{"n_layer": 13, "d_mlp": 256, "vocab_size": 8192, "norm": "layernorm", "init": "uniform", "optimizer": "soap_variant", "lr": 0.00595, "lr_head": 0.012, "warmup_steps": 200, "schedule": "wsd", "decay_fraction": 0.767, "final_lr_fraction": 0.05, "batch_tokens": 32768, "seq_len": 512, "dataset": "wikipedia_en"}
Each number is 128 + 24 x the weight over its row's rms, rounded and kept within 0 to 255. Layers, rows and columns count from 0. Numbers have three digits each. The size before them is the row's rms in percent of the matrix's.

# layer 7 MLP up, 256x128, rms 0.249, rows 0-42, columns 0-63
092:140116141102166107156105165138149136177148171088093149122062118137122185106134113102133128149168136156090117125119135135105148152170108120129093144131114142138117118146166133126146142094123137
086:117109180125194132104109155139133136126154149146136143152056104144113153114151119127159153119127173109142100116109107100108105150140094121117117125131165109086090149093129091115105111165128094
084:116124119148116194112117094151136085167144144078112112110140154151116114121126114109150119106136130091105144151116151106147143118145153092112118121128125124092160048144149123186094121108131147
100:137159130145109119100151135135122189113160143125152117153066117123141122089134127141146108098110133103137131128095129097141132138138116111095140137088125135134100114114144137167124108119089109
086:179119079130087135158126113059136147104113173123141134135179110141121137106139163149109121126151141157151184113102158146165106133093139101129159135095134138167117097084134125114111115082120140
120:085154125126125134152121143143108103142146137168149155129157106117107116143139097117154131118091096157061159109163123140139161097140097110132150113168074132121136119123111171142121131121145134
126:138167138126114132127163128154147128137120147121115102075113067147128128134111170159161114141137114132156126100119157113125126140116080163146163087101101131123136137121189138109118132125113125
111:118151108130123096120140145143111151160075117131127120150112144107151171154124132120118160147119141139109097175087098145183105120143133097166102144123118117149105116128142151148168117152096157
099:076099127182110147129155139131151134187098088153107153088105105170134158114149140114128122141139099127106111118155086123103184133130104122128153099134146161135105094129144137099153133118120104
112:147133161117103098116149100123114149172107150108137129126124105169136118150119135122086100083146146118131174093150178125091131133137154112121118136078127093113138116143153141093105151087140161
102:085087121102140109165131110124115103125131154142151130148114116167131144127120124125150137105061116164133108160134123130092122106110100154101184144090192167100123074123127128120154152134120153
110:163129153089109086145128095121147117109151112144138126092152111128146102121102159148148141115109144114116119132136141167110123096154187152089160131122086095103125148092118150133141167104137104
103:150123161134085124121087083145158106135172119096132092113096124132120098125188132134129148155097126116111109154129107131118148101075105144157091106102123134104116098141136144112128087143140117
099:114114132157162136124124170111115154106099109114118102091131129095143107117130131138089107118123142098132162106133099180165123134117148122151138115145121118120114148081138170174147128111118114
086:110151123151155145133156136146147114163120133072087115138074145115087181131125162122175124140138150144151146110142110134081107090145188110129116137176112113118126154105122091150132111135130107
093:098130092131096110145119133156134137140124169145132127115143102160101147148117119113141158084147139097084123125136131156115150128124115110099126162134150157087142152127155132091129137134100109
113:085109155149138123142155122117099159138124105121124098124155103119108156120139111144172164133134152105102156128129086164106146144125090140100071102104110130113112103120107147126143101158086114
094:108104155130125068196156077128151146132147098118119138117135137132152146105100151137132148121149139133079134136118160102123168144173107119118141155109098121102146099099147130151097132074130149
124:133124177140117122119093121051170094131140118121140131153143114109148108112088126129150165096100095125112126131151112133096136098113128109131131134140088124116115118151106143147125116123132169
095:178158132131161158117162130124102111159166129132130115132129112124109085179129154145105130125115119147159136119123123141116145115111138150149093141138118150125116125113182117129137111123096177
096:087147172086134125094136115126138120120137148111148135139130143131134156098131117117080141157136145129123125111146142132096192121132122135124146159102132130131117132107114098111127183127133135
111:121119123165090136165099132106111140124114177096093128179157111114129123121151093108118124095067098123118110112138100141150123087106166102081139140108103135116150141141134132120143096136126134
092:161098139163109105084135158156130115160112121149141120182117107160147109105092084079128166107122152103086163151099110151136127106138147100146137137116148122097152156108121101137109085179150103
099:136161138131113127078130129143150144121153103139133073143122133143109133136092157104124183140150086135128142090114077121129139137111138089092115166116129128127146139116107102132123104166108115
094:111095145103169150150160083120138167134114124153131082144105145158140110136110090130136113131133160114150121107121145140152200122118116141113146144094104140129093155131123118098123173140140142
094:122120131192122124100075135072121115145141124098135120136100142123101159135142109092194132092112142101137123102137139105138132140121122116142122197095118151095126143161075105114088132114097176
118:093157142099141178101090146133109157107100137119148155118137096119125157186111109159099148140103129123153150103128146123108153087155079127139121160114117110181100165129125110145118150120143105
096:170135093129112096108168118160097123111157152148127179137122132114163128098099132146126126112144171149103178132083111112090124105102138136077104169107109159103133101146145143130124137120122114
087:115125128134138144116078134128115148117094082116134137092146125095169142105103160159171144099112118096124111135132110102122153163088189114123083142108118105105104133107151174092133152140129132
094:125109138145156084126145130112080139126161113071125095119129116147118162127137144143146112112135154140100110139115169145122146159159131121173129129115144121134067157147179096133160111163133130
111:133123144149163111109132137128099114171125099126133092100109134122099146120174169153103170100110098105118114138106131130088136142157135151126163124113081106129131134124121176125130127137148138
081:143113095105121123112159150132157133142156065164121074162109142141153141118139128152138149146139128125156095128107136111142110115103143112106145126109133095113090119146148163111097097110117186
097:142106124123137130168156124087116090118135171142177120122103181139130141134154171114148135153182114112129103123109171133101144103110156103127099124150122137163153126128120101141134152125171068
094:162128150183077161148151125157144146107158073119179102132103143135118098143121126135074111128151128143116094103148089142136136139144120109106133129132122119151125140124136117142165134092110108
098:109122116160147115160140104145167166117114100142119123119089078150136158151118109086141132107106111122149148149121117152145140083122139124144150159131130120137115121150130115113141144132133147
103:147160158146157119131147181145162135138144125148108122092127139133151090136111124089094155133126142095100147089140115152097112097098144178144079113101105125088117131141091137121149099095123167
094:133138174119092070128145125090119118091171141143070099136136131118172151154132142115143107130096129139118149143164162131100103127081198113137157143131147140127119118120131147115178106141118137
086:143122111185137114108146171142134079092101118154116132122113135080169107122136102118132173127131147128091119126142129076152134131127149134128140178129141094135153144080175129157147126122152149
099:122144132106141114084156146112142122145113145178160112135165145124124107135128116126091148100110138091135180092114141139148096116099145108102141085118141149106169140112107160142102128121175103
103:176143117120150145097155116123160152104124105129121150155117170132145140100102132147131106115132162073156138151132131135121087105140117157102114131175093141123110119125192108123093102144130123
120:099161151182127129109125103153137143144119087134159088131141114123087138113120156125170135106132107110123147113139097105134148093129142101120124076128119096109117132133124108135118100161175139
085:141106110127102155096114085136119154124137138103155159141091123122137136121180074103167190131108169124143086110118142101115121150182140092143080107113106092132147087124128111158121114142157110
100:094103169088125135137168118145131121125084091166131132127124135143120130137140133122139109128134067095123115147142170124104177138124090095126081192102151104131149087151128143160069135123110129